config = dict(
    num_hidden_layers=11,
    hidden_size=128,
    num_attention_heads=4,
    num_key_value_heads=1,
    head_dim=32,
    intermediate_size=320,
    vocab_size=32000,
    hidden_act='swiglu',
    norm='rmsnorm',
    norm_place='pre',
    norm_eps=1e-06,
    positions='rope',
    rope_theta=500000.0,
    rope_fraction=1.0,
    qk_norm=False,
    attn_scale=0.177,
    bias='qkv',
    tie_word_embeddings=True,
    parallel_block=False,
    init='uniform',
    init_std_qkv=0.0509,
    init_std_o=0.0,
    init_std_up=0.0509,
    init_std_down=0.0,
    optimizer='soap_variant',
    learning_rate=0.00949,
    beta1=0.95,
    beta2=0.98,
    weight_decay=0.1,
    lr_head=0.0159,
    warmup_steps=200,
    schedule='wsd',
    decay_fraction=1.0,
    decay_shape='pow',
    final_lr_fraction=0.02,
    batch_tokens=[65536, 131072, 262144, 524288],
    max_seq_len=512,
    doc_mask=True,
    z_loss=0.0001,
    train_tokens=412600000,
    max_steps=1934,
    dataset='wikipedia_en',
)
Each number is 200 + 30 x the weight over the matrix's rms, rounded and kept within 0 to 999. Layers, rows and columns count from 0.

# down: layer 8 MLP down (transposed), 320x128, rms 0.161, rows 168-202, columns 0-63
# gate: layer 8 MLP gate, 320x128, rms 0.162, rows 169-203, columns 0-63
# up: layer 8 MLP up, 320x128, rms 0.165, rows 169-203, columns 0-63
down168,236,166,209,161,195,198,152,165,174,163,181,204,280,146,197,226,191,222,187,196,168,211,242,229,127,263,255,197,167,223,219,181,166,156,219,157,143,196,257,246,183,212,257,182,228,196,195,168,229,157,207,140,212,213,210,197,197,212,227,196,212,190,242,226
gate169,205,171,193,209,174,194,222,178,218,254,180,167,210,222,149,191,255,212,174,197,220,176,191,201,198,180,161,163,215,183,170,273,236,142,173,160,218,214,156,200,215,234,188,231,238,164,221,208,199,215,239,189,208,231,220,129,185,201,167,195,215,193,154,220
up169,218,183,187,168,156,234,220,238,213,247,180,242,199,182,192,200,232,151,185,214,249,192,177,215,195,200,176,220,215,200,180,205,155,214,167,183,165,246,151,182,200,174,202,194,231,181,215,202,184,195,239,196,231,193,152,182,202,251,231,204,238,207,217,198
down169,219,238,210,232,200,222,237,200,148,219,205,204,236,197,180,193,156,210,234,230,187,179,243,202,225,213,224,275,193,202,176,159,202,229,197,247,132,207,181,176,219,145,205,165,242,210,174,228,181,170,172,179,234,180,180,231,199,191,217,176,210,178,183,179
gate170,184,213,199,201,195,211,210,186,240,224,181,255,208,219,265,164,224,173,193,205,149,200,201,192,185,214,209,219,228,145,189,208,235,191,211,213,244,211,255,172,206,189,200,167,230,169,138,165,222,226,224,210,192,185,192,182,175,205,162,183,196,142,197,201
up170,188,218,192,205,135,223,176,220,111,205,158,178,198,220,229,214,162,211,198,206,168,257,185,152,189,216,170,182,190,178,218,227,157,202,131,194,213,201,180,273,225,176,179,205,193,201,198,135,218,212,208,223,163,250,171,214,223,176,202,203,187,116,198,190
down170,168,181,201,186,236,189,197,213,251,229,196,206,193,177,197,242,150,288,127,218,216,168,206,219,164,169,215,200,176,194,211,181,179,225,245,251,173,200,153,200,264,241,217,153,194,213,193,205,214,200,226,240,265,206,127,186,179,197,210,253,232,201,190,149
gate171,231,176,173,229,270,196,173,152,138,223,237,180,212,241,154,222,236,171,186,218,222,205,198,213,173,201,206,252,201,196,192,215,214,206,147,243,167,190,214,156,252,179,149,216,184,178,169,193,274,233,183,154,123,214,190,188,237,250,148,229,179,223,233,223
up171,180,183,231,221,200,207,180,203,276,193,170,167,256,197,221,154,211,237,216,250,252,133,230,166,215,166,223,211,231,189,209,249,184,154,250,236,259,180,213,203,107,210,205,182,189,233,162,218,215,226,166,223,193,135,170,215,119,138,211,174,177,233,168,221
down171,224,105,232,236,247,199,178,210,158,235,252,183,224,235,245,230,221,228,245,248,212,133,188,165,193,180,260,205,198,199,177,223,243,188,213,197,193,156,202,248,185,212,196,261,217,215,106,205,174,187,224,219,190,197,200,186,228,219,201,139,186,209,228,193
gate172,212,256,187,202,174,180,165,245,180,185,133,210,171,140,213,202,213,259,175,210,218,198,165,244,196,235,198,214,186,205,142,188,193,165,175,255,183,179,216,183,237,197,186,192,190,194,159,184,217,253,132,254,231,174,210,188,235,190,193,210,169,209,195,169
up172,186,161,191,182,168,202,193,221,156,195,234,243,193,224,227,196,217,184,214,217,224,223,156,164,198,192,276,201,181,193,169,246,189,235,186,174,203,177,212,258,210,198,182,239,209,210,200,199,155,234,202,193,126,198,202,226,245,189,175,201,224,220,218,192
down172,267,229,218,190,153,189,244,194,158,153,204,183,167,230,211,251,211,193,212,204,212,223,218,164,187,218,202,163,178,166,176,202,179,171,229,167,223,181,246,217,216,187,171,147,213,202,251,215,198,198,185,163,285,175,233,221,191,225,206,224,150,190,168,137
gate173,237,172,203,253,202,205,247,212,228,179,182,178,234,213,175,195,224,232,182,209,194,227,218,208,194,183,201,197,188,201,187,204,211,178,190,236,182,212,183,203,249,175,193,193,135,260,202,230,202,208,195,192,189,183,227,156,214,203,235,169,194,143,213,243
up173,221,193,169,193,231,224,196,189,211,185,185,198,184,185,184,179,207,208,196,201,163,189,209,198,118,263,206,216,181,222,221,213,175,206,193,164,168,209,199,147,169,228,240,179,176,182,194,225,183,255,188,215,225,192,255,192,237,215,209,200,121,219,218,176
down173,232,173,183,261,272,213,236,147,168,167,215,192,194,178,179,171,169,157,239,206,253,247,235,179,185,202,215,209,166,239,190,219,187,201,235,240,193,244,194,202,230,240,240,155,186,208,200,236,247,203,212,197,230,180,159,223,208,218,193,199,151,147,247,130
gate174,219,224,207,198,188,187,181,175,200,183,156,217,231,155,236,240,161,183,187,208,198,195,195,152,261,176,242,211,207,193,169,228,210,205,183,194,182,215,232,191,187,135,179,213,177,204,212,173,215,201,192,166,143,221,215,174,194,208,185,219,206,163,229,253
up174,212,276,224,238,191,225,229,160,180,196,186,172,150,177,211,211,159,155,216,225,183,211,178,172,200,197,173,245,191,197,207,194,178,220,225,175,157,218,197,179,216,163,200,248,167,207,190,241,237,227,119,204,164,172,185,165,243,144,201,249,237,262,210,194
down174,227,192,239,204,139,210,192,212,156,193,204,170,212,193,225,223,188,194,199,184,155,222,211,249,178,191,185,155,153,184,196,214,178,222,221,199,238,141,169,252,183,238,216,235,182,203,190,207,213,248,265,207,167,209,142,172,222,218,206,179,227,243,177,234
gate175,184,178,214,175,222,248,190,200,222,260,187,192,144,186,223,164,204,154,207,257,188,187,194,226,182,256,177,246,222,187,175,222,225,230,271,178,203,166,204,215,195,210,181,135,179,218,251,241,263,200,236,172,220,209,175,252,201,185,176,164,187,189,195,197
up175,176,209,195,187,169,193,192,231,286,246,156,238,192,183,209,220,208,259,215,225,198,148,203,207,257,163,188,168,187,270,181,183,167,239,184,205,163,194,147,238,208,182,159,192,216,140,222,225,161,177,180,194,180,188,229,202,204,254,192,212,245,146,183,236
down175,208,230,213,181,156,165,171,230,189,180,225,196,223,167,194,212,195,220,182,186,239,195,241,177,261,128,210,186,194,212,209,206,190,184,150,166,165,196,216,189,232,281,205,222,193,226,208,200,184,212,272,234,153,262,222,223,207,149,157,228,225,228,194,125
gate176,219,156,120,174,248,192,145,189,233,199,171,209,229,161,146,162,249,216,161,233,205,184,198,232,209,210,199,243,203,155,199,152,212,197,205,160,188,208,229,207,175,217,207,206,137,238,192,222,246,237,149,207,189,237,195,198,237,196,171,182,239,250,291,186
up176,227,203,187,170,222,210,249,170,256,198,194,189,211,227,191,214,145,185,169,258,204,163,209,231,162,257,196,168,233,181,243,157,206,193,177,212,223,260,180,199,187,168,208,218,197,209,185,192,208,188,242,217,213,227,217,214,168,162,211,155,197,218,197,203
down176,221,164,182,203,188,216,246,207,240,137,214,211,161,235,206,187,186,245,144,228,204,222,172,277,169,223,261,154,207,155,121,191,192,161,225,178,181,212,199,231,194,266,184,194,167,204,176,165,216,173,220,227,212,154,210,222,200,165,194,164,166,206,231,188
gate177,228,228,214,199,291,260,249,165,227,200,183,208,176,242,161,210,202,199,171,185,178,168,179,224,194,174,190,208,159,227,216,191,175,228,264,254,221,186,204,220,99,184,180,208,209,186,229,213,198,236,148,213,191,221,179,215,178,197,207,183,195,175,235,208
up177,198,217,156,217,183,214,148,273,153,176,169,196,262,170,196,166,169,186,183,183,207,243,210,178,218,275,197,139,212,251,168,215,207,172,168,240,118,192,192,180,188,171,206,174,176,178,247,205,187,154,188,199,230,192,197,198,168,221,216,268,218,209,181,257
down177,224,249,216,230,158,197,211,227,268,212,147,177,229,154,228,131,193,172,211,166,205,265,221,234,238,253,198,187,181,216,182,244,199,229,224,238,200,208,192,153,206,151,183,263,207,181,231,217,208,151,204,181,189,212,214,186,162,180,219,211,130,237,124,194
gate178,186,177,168,190,253,212,181,176,234,191,189,234,213,206,210,218,143,187,185,186,225,170,123,224,176,220,248,197,228,153,240,175,199,187,219,210,233,190,212,182,270,160,199,155,231,214,179,264,221,195,166,218,173,192,218,177,243,219,156,168,214,216,210,215
up178,211,150,163,160,206,242,166,219,180,213,175,185,174,68,197,185,210,185,248,185,245,212,250,197,239,134,181,235,155,243,180,141,206,212,269,141,261,241,229,139,196,196,149,118,212,230,217,253,220,190,163,225,187,226,209,172,156,231,148,237,212,181,222,186
down178,215,151,169,185,216,233,203,170,235,280,185,200,160,170,168,290,206,211,236,194,120,222,183,219,238,195,295,201,170,175,214,167,211,160,161,209,212,187,140,184,171,284,205,205,270,225,216,198,217,181,137,199,232,160,231,237,188,122,229,170,252,209,185,266
gate179,254,206,195,213,259,184,246,203,255,178,201,185,229,174,172,218,236,188,222,200,207,205,193,177,220,216,225,216,231,270,199,204,205,210,208,193,193,186,170,217,225,220,203,152,210,193,180,178,200,224,165,223,177,171,162,202,204,291,180,207,214,211,195,271
up179,242,162,211,260,231,189,176,214,237,175,237,192,224,180,275,129,120,167,188,231,195,206,191,164,180,211,193,239,222,194,200,197,197,190,171,159,204,192,185,179,211,197,237,247,164,237,184,188,235,221,205,179,195,217,211,166,234,205,219,248,176,202,203,163
down179,241,196,226,206,251,157,185,191,192,181,208,226,199,176,231,150,192,132,176,236,221,223,187,177,257,216,170,224,220,201,206,220,269,196,173,193,183,151,226,239,193,182,204,210,281,229,180,168,174,215,210,224,206,200,121,191,166,238,135,188,201,179,187,213
gate180,197,228,190,158,165,220,189,197,250,186,225,214,260,185,228,218,160,187,201,219,126,220,193,207,173,131,225,210,191,195,191,194,250,149,168,289,232,211,198,225,238,234,175,211,175,200,217,191,234,218,195,170,251,175,218,196,196,234,236,188,154,205,209,208
up180,183,170,144,182,184,257,213,262,184,171,255,210,212,158,179,202,203,257,211,211,176,191,227,189,150,203,212,199,200,159,140,188,240,162,218,288,251,154,214,135,237,190,204,224,270,237,191,206,210,191,220,236,166,215,195,207,216,193,185,252,160,182,224,226
down180,193,206,238,217,176,193,193,178,191,211,200,206,165,256,231,213,153,224,226,235,174,201,176,195,168,246,209,184,193,203,149,204,174,215,183,197,225,166,231,227,177,238,241,182,221,200,217,177,201,252,170,243,211,203,175,185,222,200,190,180,203,126,242,218
gate181,218,237,214,209,177,182,147,246,172,172,206,199,246,153,197,187,198,190,189,203,210,204,237,170,196,221,216,193,204,180,161,220,175,201,178,170,190,188,128,171,165,136,238,211,215,213,186,176,233,151,177,160,211,234,164,207,210,201,204,202,215,223,193,256
up181,220,190,259,181,251,211,208,229,179,207,223,178,193,109,155,175,182,207,165,223,219,234,206,163,186,208,213,184,185,214,149,175,215,189,182,188,196,182,224,240,187,178,217,171,187,210,169,206,174,209,219,242,170,219,185,226,180,220,208,241,157,238,189,193
down181,187,178,211,171,205,196,179,153,254,226,264,219,180,168,203,178,219,217,192,188,146,206,175,204,176,199,225,196,183,206,164,159,203,214,223,220,185,247,201,169,235,191,207,155,207,242,147,230,219,181,198,195,183,195,177,281,225,213,158,225,200,186,170,188
gate182,153,182,179,186,291,166,205,206,250,225,193,175,240,196,254,130,193,182,240,197,191,220,183,173,121,219,208,228,268,267,215,218,149,228,230,253,226,131,273,143,167,209,189,158,169,292,221,174,180,210,211,193,241,184,148,171,178,190,207,227,152,224,227,205
up182,175,191,196,245,268,237,153,205,212,258,260,202,170,171,200,185,233,187,213,167,198,195,190,167,181,181,187,177,138,149,180,173,179,157,220,225,221,233,142,192,208,186,196,183,199,165,248,239,211,158,162,233,188,220,259,267,200,205,224,254,175,151,198,183
down182,217,210,208,194,155,186,187,199,206,201,194,182,181,161,135,172,209,192,251,226,193,195,209,177,205,217,200,228,183,212,196,200,187,236,194,189,210,184,189,207,196,191,205,255,213,215,160,175,257,189,205,157,192,195,192,194,196,196,159,187,216,182,189,229
gate183,191,187,187,207,218,227,189,234,205,211,241,146,186,174,208,216,190,184,188,207,207,194,187,158,200,209,155,154,193,219,236,209,203,217,250,256,198,179,231,200,198,168,247,178,179,250,226,220,186,167,179,170,183,187,207,201,182,230,188,159,188,161,187,209
up183,187,148,162,189,160,201,229,217,228,192,165,220,135,211,235,219,137,200,207,225,239,224,195,199,223,179,208,200,170,186,203,210,195,183,222,245,120,257,186,226,224,184,183,196,185,197,172,174,213,187,195,190,224,185,222,171,223,195,188,200,213,214,179,192
down183,224,226,229,210,192,164,187,183,235,193,247,196,176,205,181,182,186,155,206,181,167,193,164,206,202,181,187,191,193,253,144,211,194,183,201,224,291,188,202,193,203,188,173,179,216,199,168,234,177,231,214,207,210,224,177,211,217,224,256,153,202,166,174,198
gate184,168,151,175,216,172,203,178,205,154,207,190,194,171,204,243,182,228,215,240,205,221,205,145,191,170,197,205,211,213,201,201,147,156,174,206,208,239,186,175,169,151,214,209,183,208,207,202,157,190,217,241,231,184,191,184,183,162,218,194,189,236,144,205,182
up184,181,246,194,237,155,161,184,221,226,234,166,170,206,232,211,181,168,178,178,134,159,189,197,169,212,223,170,183,253,211,212,200,185,213,207,188,159,216,213,214,190,193,230,177,205,210,159,173,206,207,221,192,176,203,161,192,134,203,158,252,191,234,159,210
down184,176,189,210,208,155,168,231,211,217,143,175,246,189,189,122,222,257,234,181,231,201,213,188,212,197,200,205,202,178,202,223,181,177,213,227,233,150,211,178,162,209,226,185,243,165,221,226,200,164,217,185,180,155,212,142,213,212,202,214,168,210,239,206,206
gate185,210,207,103,200,217,225,204,166,188,253,179,243,200,214,196,230,163,222,192,213,189,204,197,181,196,228,191,189,196,204,157,174,211,195,205,178,226,182,237,198,197,221,193,201,240,184,204,188,154,173,190,224,198,179,205,239,179,167,159,198,196,215,224,172
up185,205,214,206,210,251,195,195,224,219,169,238,222,215,194,173,171,191,181,210,212,234,234,215,238,229,220,199,203,211,172,194,243,157,228,166,255,159,198,161,154,153,154,170,198,183,227,179,198,223,175,193,212,181,188,207,211,256,161,171,252,213,188,231,159
down185,147,198,168,174,149,199,172,216,218,206,190,228,185,199,225,217,224,249,183,177,217,191,230,233,154,171,239,197,137,225,205,182,166,171,239,138,203,192,219,167,221,242,183,204,199,231,202,189,245,214,252,236,201,198,156,175,197,206,199,225,195,237,187,224
gate186,207,183,223,174,194,282,164,164,183,214,268,192,191,187,198,222,187,197,185,213,245,211,180,223,253,200,176,209,225,180,214,160,219,219,241,228,264,180,153,187,200,254,223,186,205,270,187,203,250,215,207,201,191,223,198,210,160,185,189,184,181,183,168,173
up186,166,185,202,229,179,245,201,194,189,174,206,241,165,182,176,205,220,170,167,194,265,179,236,265,199,240,186,191,244,171,189,173,193,206,221,189,240,196,192,188,203,173,302,196,238,280,233,203,187,177,229,188,150,198,195,188,133,215,235,175,209,182,202,213
down186,206,217,222,224,209,208,274,212,156,175,212,198,201,169,203,157,156,192,124,232,233,156,182,197,220,160,222,243,235,125,210,115,212,300,173,232,192,205,156,239,193,177,191,223,212,269,180,213,261,224,227,172,228,231,189,234,170,233,198,228,134,233,155,112
gate187,228,230,160,224,175,180,212,195,162,147,212,197,199,207,207,180,188,208,227,251,232,221,155,197,214,160,177,156,174,242,109,178,169,156,242,185,167,204,220,235,193,247,179,161,223,178,222,153,234,195,188,201,185,177,238,222,179,238,214,254,179,144,208,179
up187,163,204,148,253,205,225,215,205,199,228,173,160,232,192,167,224,169,177,192,202,179,226,173,157,201,188,186,188,231,197,169,206,210,200,239,216,181,225,231,242,224,224,206,251,251,204,212,218,172,203,268,188,186,207,201,159,189,171,213,191,179,173,210,173
down187,145,148,280,199,251,258,164,244,228,204,185,211,223,199,185,221,231,186,202,187,176,197,178,229,176,235,238,218,201,197,241,202,222,180,213,175,193,160,156,177,194,184,210,187,195,182,195,165,174,239,180,236,228,224,219,172,220,147,220,168,211,225,222,200
gate188,213,219,235,134,198,238,192,264,231,157,216,202,180,181,191,187,236,208,195,187,217,235,161,222,170,278,160,186,241,211,200,178,222,218,193,185,228,214,164,197,251,187,180,215,185,146,223,204,177,162,184,177,205,261,161,158,184,206,225,229,124,187,204,245
up188,243,227,192,157,228,206,188,246,212,226,233,183,252,165,223,179,206,185,153,159,191,239,191,252,210,218,221,115,166,184,190,188,131,175,153,171,246,224,193,244,210,143,176,230,199,158,180,142,179,177,156,154,258,198,193,193,226,210,275,167,144,154,192,223
down188,199,219,185,244,200,196,212,146,260,198,214,202,202,246,195,180,164,207,220,163,183,204,140,174,229,168,165,169,189,242,194,197,182,226,181,232,221,204,213,212,142,227,183,180,175,203,154,197,227,234,208,192,192,176,202,229,176,172,246,190,190,209,206,237
gate189,246,269,228,234,198,226,156,197,187,247,185,191,203,230,222,219,180,203,187,193,167,262,214,233,239,171,153,212,199,190,201,218,250,197,146,218,214,230,173,208,200,171,194,180,168,216,198,209,276,197,167,157,175,136,190,173,215,180,157,140,163,203,194,229
up189,237,149,230,235,183,231,180,188,217,241,163,235,193,199,202,217,231,201,186,244,190,220,251,204,186,203,181,241,202,173,148,154,205,163,268,174,179,259,176,185,226,213,197,186,209,196,181,224,251,142,261,209,204,214,148,178,170,220,183,164,185,176,174,144
down189,203,157,203,165,240,181,214,205,207,220,170,219,230,212,196,186,207,149,198,194,191,168,219,184,160,250,277,215,218,185,180,161,166,178,204,245,220,169,207,179,177,203,235,185,192,205,214,167,174,194,142,213,217,197,198,178,205,199,253,256,233,197,233,210
gate190,213,158,197,177,197,264,227,179,167,204,229,196,225,170,200,154,212,241,220,207,180,194,183,233,194,195,207,261,196,216,195,232,187,244,203,180,176,180,217,188,232,203,216,192,165,252,214,291,246,239,179,212,213,216,178,227,195,198,216,186,199,235,206,182
up190,163,194,221,219,206,223,190,148,159,194,151,230,212,247,211,230,196,200,155,214,198,181,167,125,243,195,246,136,213,197,212,168,256,227,195,216,183,206,153,191,217,212,191,193,229,152,177,213,149,273,185,225,180,162,213,210,202,234,232,199,201,167,199,161
down190,232,216,200,186,112,166,222,151,204,199,144,179,216,233,194,192,227,199,176,210,257,119,171,137,152,216,173,140,216,196,153,182,212,220,230,242,140,224,225,222,176,180,200,207,181,189,224,205,143,204,222,158,197,178,230,239,228,172,217,213,221,256,204,208
gate191,214,212,198,152,196,187,228,171,194,166,158,172,156,292,208,236,223,168,201,257,188,251,226,245,211,247,175,201,228,198,222,197,210,199,199,98,178,242,214,240,272,190,237,199,177,186,183,142,178,224,197,186,123,282,196,201,247,180,142,167,238,191,178,280
up191,180,213,152,191,209,189,214,214,242,225,155,198,213,191,231,172,135,203,265,204,165,267,223,218,209,231,242,145,224,139,202,179,194,200,186,135,205,179,212,154,292,239,179,238,218,163,141,209,204,218,205,201,193,208,195,210,258,196,243,176,167,201,260,195
down191,248,249,195,175,214,203,207,191,208,207,182,183,161,262,252,186,172,127,178,234,238,177,261,222,258,216,217,169,259,203,269,226,185,218,231,225,216,226,235,184,216,176,206,208,220,141,182,239,242,204,200,203,217,215,164,222,178,191,237,224,140,183,190,228
gate192,240,232,201,152,214,187,201,136,214,176,198,208,168,227,164,218,243,223,191,190,201,246,176,203,182,183,151,212,200,218,219,176,150,190,155,210,190,250,181,164,183,162,221,162,271,200,203,184,209,195,148,165,240,199,192,192,239,201,224,167,200,217,215,220
up192,225,238,200,234,181,186,207,256,209,232,166,261,206,144,221,203,104,202,160,221,210,135,204,144,175,201,255,215,200,191,205,176,191,167,216,201,217,209,169,236,179,189,222,233,176,202,218,212,226,208,277,149,262,183,120,186,180,191,184,191,208,227,233,213
down192,132,176,243,187,203,163,230,241,211,170,211,214,215,168,203,251,206,232,208,194,190,217,215,163,215,192,178,180,198,132,216,196,192,159,229,237,222,198,215,218,201,227,205,254,196,181,163,145,202,205,240,274,180,193,196,181,194,244,226,192,183,243,205,217
gate193,188,199,120,195,220,199,178,238,172,226,201,204,224,233,185,165,184,205,211,181,219,232,208,163,196,197,164,196,168,205,195,215,247,156,217,182,169,198,253,138,248,172,193,211,205,186,207,166,196,160,229,224,179,127,174,208,220,226,159,175,169,186,164,206
up193,224,215,191,212,243,216,210,202,244,248,232,189,214,189,223,224,195,157,192,205,180,200,205,216,192,178,238,160,209,240,167,197,138,197,235,178,195,236,244,281,211,199,207,230,159,173,160,171,230,201,195,208,198,201,221,205,156,179,255,175,217,244,215,262
down193,191,208,164,184,196,215,188,208,163,203,224,225,191,211,205,205,181,221,195,169,241,190,235,178,191,166,144,292,168,197,179,169,236,199,172,222,140,139,222,188,237,161,181,184,231,207,235,175,191,178,252,243,157,206,119,162,175,180,204,213,189,239,178,181
gate194,180,202,233,216,268,184,180,235,219,226,184,206,220,168,220,226,176,255,194,180,173,164,201,197,206,217,259,207,205,227,139,203,172,228,210,213,235,238,243,177,217,193,159,153,163,178,214,245,200,192,154,171,164,224,206,204,232,261,218,226,222,182,166,212
up194,195,239,160,162,190,220,162,204,193,221,215,232,195,234,201,159,174,201,223,196,198,175,174,232,150,190,200,198,232,260,159,177,186,199,214,271,199,203,184,174,216,212,204,259,190,236,170,116,205,158,159,232,208,193,207,201,208,139,226,178,197,154,233,186
down194,190,167,228,243,129,175,192,252,162,162,246,181,181,224,170,220,215,235,212,196,231,222,249,191,193,186,203,177,204,195,176,207,225,228,193,199,191,224,219,221,168,182,178,218,234,212,184,152,223,140,239,223,217,177,142,193,190,238,283,177,191,230,179,191
gate195,210,167,152,193,196,223,164,192,182,211,208,249,174,175,198,183,199,168,233,247,258,237,163,251,210,164,259,209,237,206,151,140,140,203,222,244,251,189,190,190,176,170,226,199,201,208,153,215,228,223,181,215,217,164,174,211,190,289,168,191,222,191,207,204
up195,202,223,216,172,235,181,187,126,232,224,213,222,175,141,191,234,173,141,190,200,187,156,229,219,202,205,177,237,250,223,261,185,229,217,253,204,181,185,241,212,149,255,196,169,203,180,234,231,198,175,194,150,213,195,180,189,186,228,168,173,195,164,177,150
down195,184,211,196,209,204,219,206,194,189,180,203,204,191,156,144,223,144,176,231,188,182,258,216,192,129,209,169,226,185,226,198,230,165,224,211,195,201,186,246,162,194,209,202,203,162,231,248,247,148,216,171,172,227,146,117,187,207,165,182,205,176,166,177,196
gate196,193,227,195,207,181,202,188,175,170,198,232,263,189,213,228,212,217,218,190,165,217,194,177,189,234,195,214,224,224,188,203,225,171,268,147,195,237,193,187,258,235,191,276,165,123,172,217,142,170,184,219,217,174,207,230,155,193,193,166,212,201,209,172,183
up196,151,243,207,170,173,236,178,215,164,158,190,225,240,259,254,234,227,164,213,209,245,248,196,184,225,207,173,206,275,201,157,178,172,156,188,223,203,214,129,213,205,202,210,204,190,190,233,184,190,186,222,188,177,132,168,196,186,189,177,162,214,182,195,199
down196,168,251,265,218,212,202,213,199,254,267,166,201,177,281,166,212,136,204,164,227,189,213,152,240,213,186,209,208,173,173,229,188,133,221,218,185,226,204,166,197,230,168,182,171,159,205,191,249,243,199,151,227,240,178,154,211,261,191,193,186,179,196,217,231
gate197,213,177,244,191,215,149,184,203,148,162,197,187,197,236,190,161,245,265,155,237,202,180,186,198,208,213,195,219,181,216,160,136,239,257,148,201,225,208,227,194,220,175,182,240,195,217,161,128,184,231,214,178,240,177,206,217,259,170,199,215,178,246,218,265
up197,204,161,184,151,185,210,187,207,181,199,217,213,229,243,217,173,204,221,210,255,190,186,227,219,241,195,161,169,146,209,186,144,201,241,184,178,193,149,212,171,188,193,186,202,173,205,180,235,230,171,269,188,171,179,194,234,224,145,184,228,193,178,212,219
down197,245,176,185,169,237,268,171,183,231,227,268,199,191,185,219,218,199,208,221,170,165,211,255,255,190,203,211,228,135,230,225,178,182,151,133,198,243,195,207,183,212,240,203,205,231,225,162,182,212,233,192,173,198,164,191,206,208,177,238,185,165,127,203,123
gate198,190,226,202,181,185,186,203,187,258,232,184,204,253,216,191,144,204,195,177,230,184,239,177,217,228,247,192,247,232,214,223,208,206,202,214,197,215,174,184,204,235,122,178,240,183,215,206,209,213,208,168,201,204,179,201,271,192,215,199,218,204,220,229,197
up198,139,217,218,173,210,178,182,192,220,213,208,195,174,196,172,196,234,159,198,202,186,207,204,225,250,191,164,261,201,204,178,239,204,134,190,181,234,192,244,228,236,188,166,196,204,182,224,224,191,195,204,251,141,214,199,226,245,232,225,286,203,180,202,231
down198,177,149,242,183,195,240,222,205,231,184,242,171,199,205,209,182,187,200,223,209,183,137,142,152,194,160,236,190,229,224,154,230,250,223,248,207,207,200,185,229,207,181,180,203,184,186,193,178,207,220,204,191,204,235,176,228,185,190,198,191,229,270,210,222
gate199,215,190,203,173,228,201,139,241,199,192,183,198,210,189,170,197,187,173,153,194,195,224,214,221,236,255,213,237,218,171,157,176,206,201,268,149,232,234,215,169,230,177,177,205,229,215,162,201,211,201,216,169,211,217,174,195,207,177,190,241,188,194,179,239
up199,189,223,234,196,197,131,173,213,207,220,266,168,224,180,181,194,188,148,99,181,223,231,170,236,174,172,223,176,245,193,241,226,255,198,294,111,210,134,203,222,187,174,226,227,195,209,204,205,228,216,193,199,236,197,172,194,186,197,175,213,196,177,168,231
down199,214,196,144,179,237,205,192,193,214,238,216,218,204,172,203,176,196,135,230,192,220,196,176,210,225,185,187,316,207,201,204,170,185,169,126,172,185,217,182,181,222,170,223,163,157,228,207,214,277,227,180,149,269,189,199,190,221,262,209,264,158,222,203,157
gate200,245,285,129,213,214,217,206,183,289,161,156,213,220,175,216,182,163,229,206,215,226,217,139,201,247,215,191,174,186,198,229,175,148,234,295,240,258,103,220,172,200,176,230,196,160,208,204,219,211,132,206,198,191,195,257,211,196,186,157,207,138,253,202,194
up200,202,214,279,222,244,223,248,202,192,200,190,192,233,161,169,247,208,237,172,178,190,210,174,147,206,152,200,185,226,184,228,228,214,172,178,150,223,228,211,232,191,232,178,233,220,264,206,190,191,178,218,217,144,239,194,194,203,251,153,239,198,167,137,215
down200,212,198,230,228,180,167,264,167,135,234,161,213,145,216,222,203,199,200,205,213,298,228,205,148,218,211,207,203,226,179,227,151,217,197,177,189,170,240,156,183,210,218,221,203,218,222,160,238,220,208,165,203,243,221,140,213,236,210,230,204,141,204,159,156
gate201,192,242,241,198,176,173,234,222,204,223,152,195,227,204,236,197,211,181,194,187,240,259,236,264,169,237,248,238,214,239,217,196,185,212,209,160,197,227,227,204,211,218,212,201,157,198,271,212,212,193,197,246,167,257,219,224,208,223,197,147,222,213,219,242
up201,226,166,219,188,219,252,217,189,178,203,169,248,210,204,147,189,125,228,202,195,256,193,247,169,264,208,179,197,181,152,183,179,195,212,192,180,198,217,131,234,193,177,185,153,205,200,183,184,219,201,214,162,225,188,169,203,236,185,242,209,238,128,168,224
down201,203,160,243,188,184,244,234,248,189,230,194,201,190,232,149,198,207,219,219,186,210,163,201,196,149,260,238,162,210,190,200,186,204,158,214,177,239,202,196,210,230,220,223,204,191,202,212,192,193,151,170,213,183,228,192,264,194,170,217,229,228,167,174,213
gate202,178,189,215,207,169,251,155,191,170,176,209,195,186,195,137,189,158,178,193,196,152,192,206,209,219,244,249,219,177,168,187,176,186,208,150,179,238,193,182,211,213,233,193,231,193,190,200,220,202,203,177,180,230,229,199,195,220,212,195,194,207,191,185,243
up202,252,220,153,199,204,205,198,220,229,179,209,199,120,158,230,171,233,171,238,193,217,182,211,205,182,229,236,221,224,215,201,175,221,167,206,258,185,143,190,171,241,204,210,210,168,154,173,231,202,160,221,226,228,230,199,180,140,216,170,195,164,222,239,205
down202,238,225,172,195,226,215,178,264,202,220,221,209,214,195,220,208,131,221,206,183,153,199,226,160,148,191,188,204,153,250,187,176,187,162,140,187,178,228,196,198,184,212,214,191,193,224,211,190,237,241,199,200,163,184,236,190,259,258,221,154,220,209,163,206
gate203,184,204,191,193,232,208,218,144,209,207,182,203,193,158,185,183,189,237,153,204,191,188,164,153,158,241,164,190,199,199,151,205,245,213,188,215,190,246,230,253,215,191,199,199,220,141,206,175,152,202,186,235,172,158,241,201,243,234,188,207,218,141,168,225
up203,203,233,172,178,176,211,204,173,216,199,181,221,163,179,198,218,222,208,201,180,218,265,211,213,188,166,184,140,231,215,172,196,154,200,197,254,205,116,192,237,226,187,187,177,208,225,192,203,205,146,219,286,183,203,184,207,215,172,230,185,217,171,177,247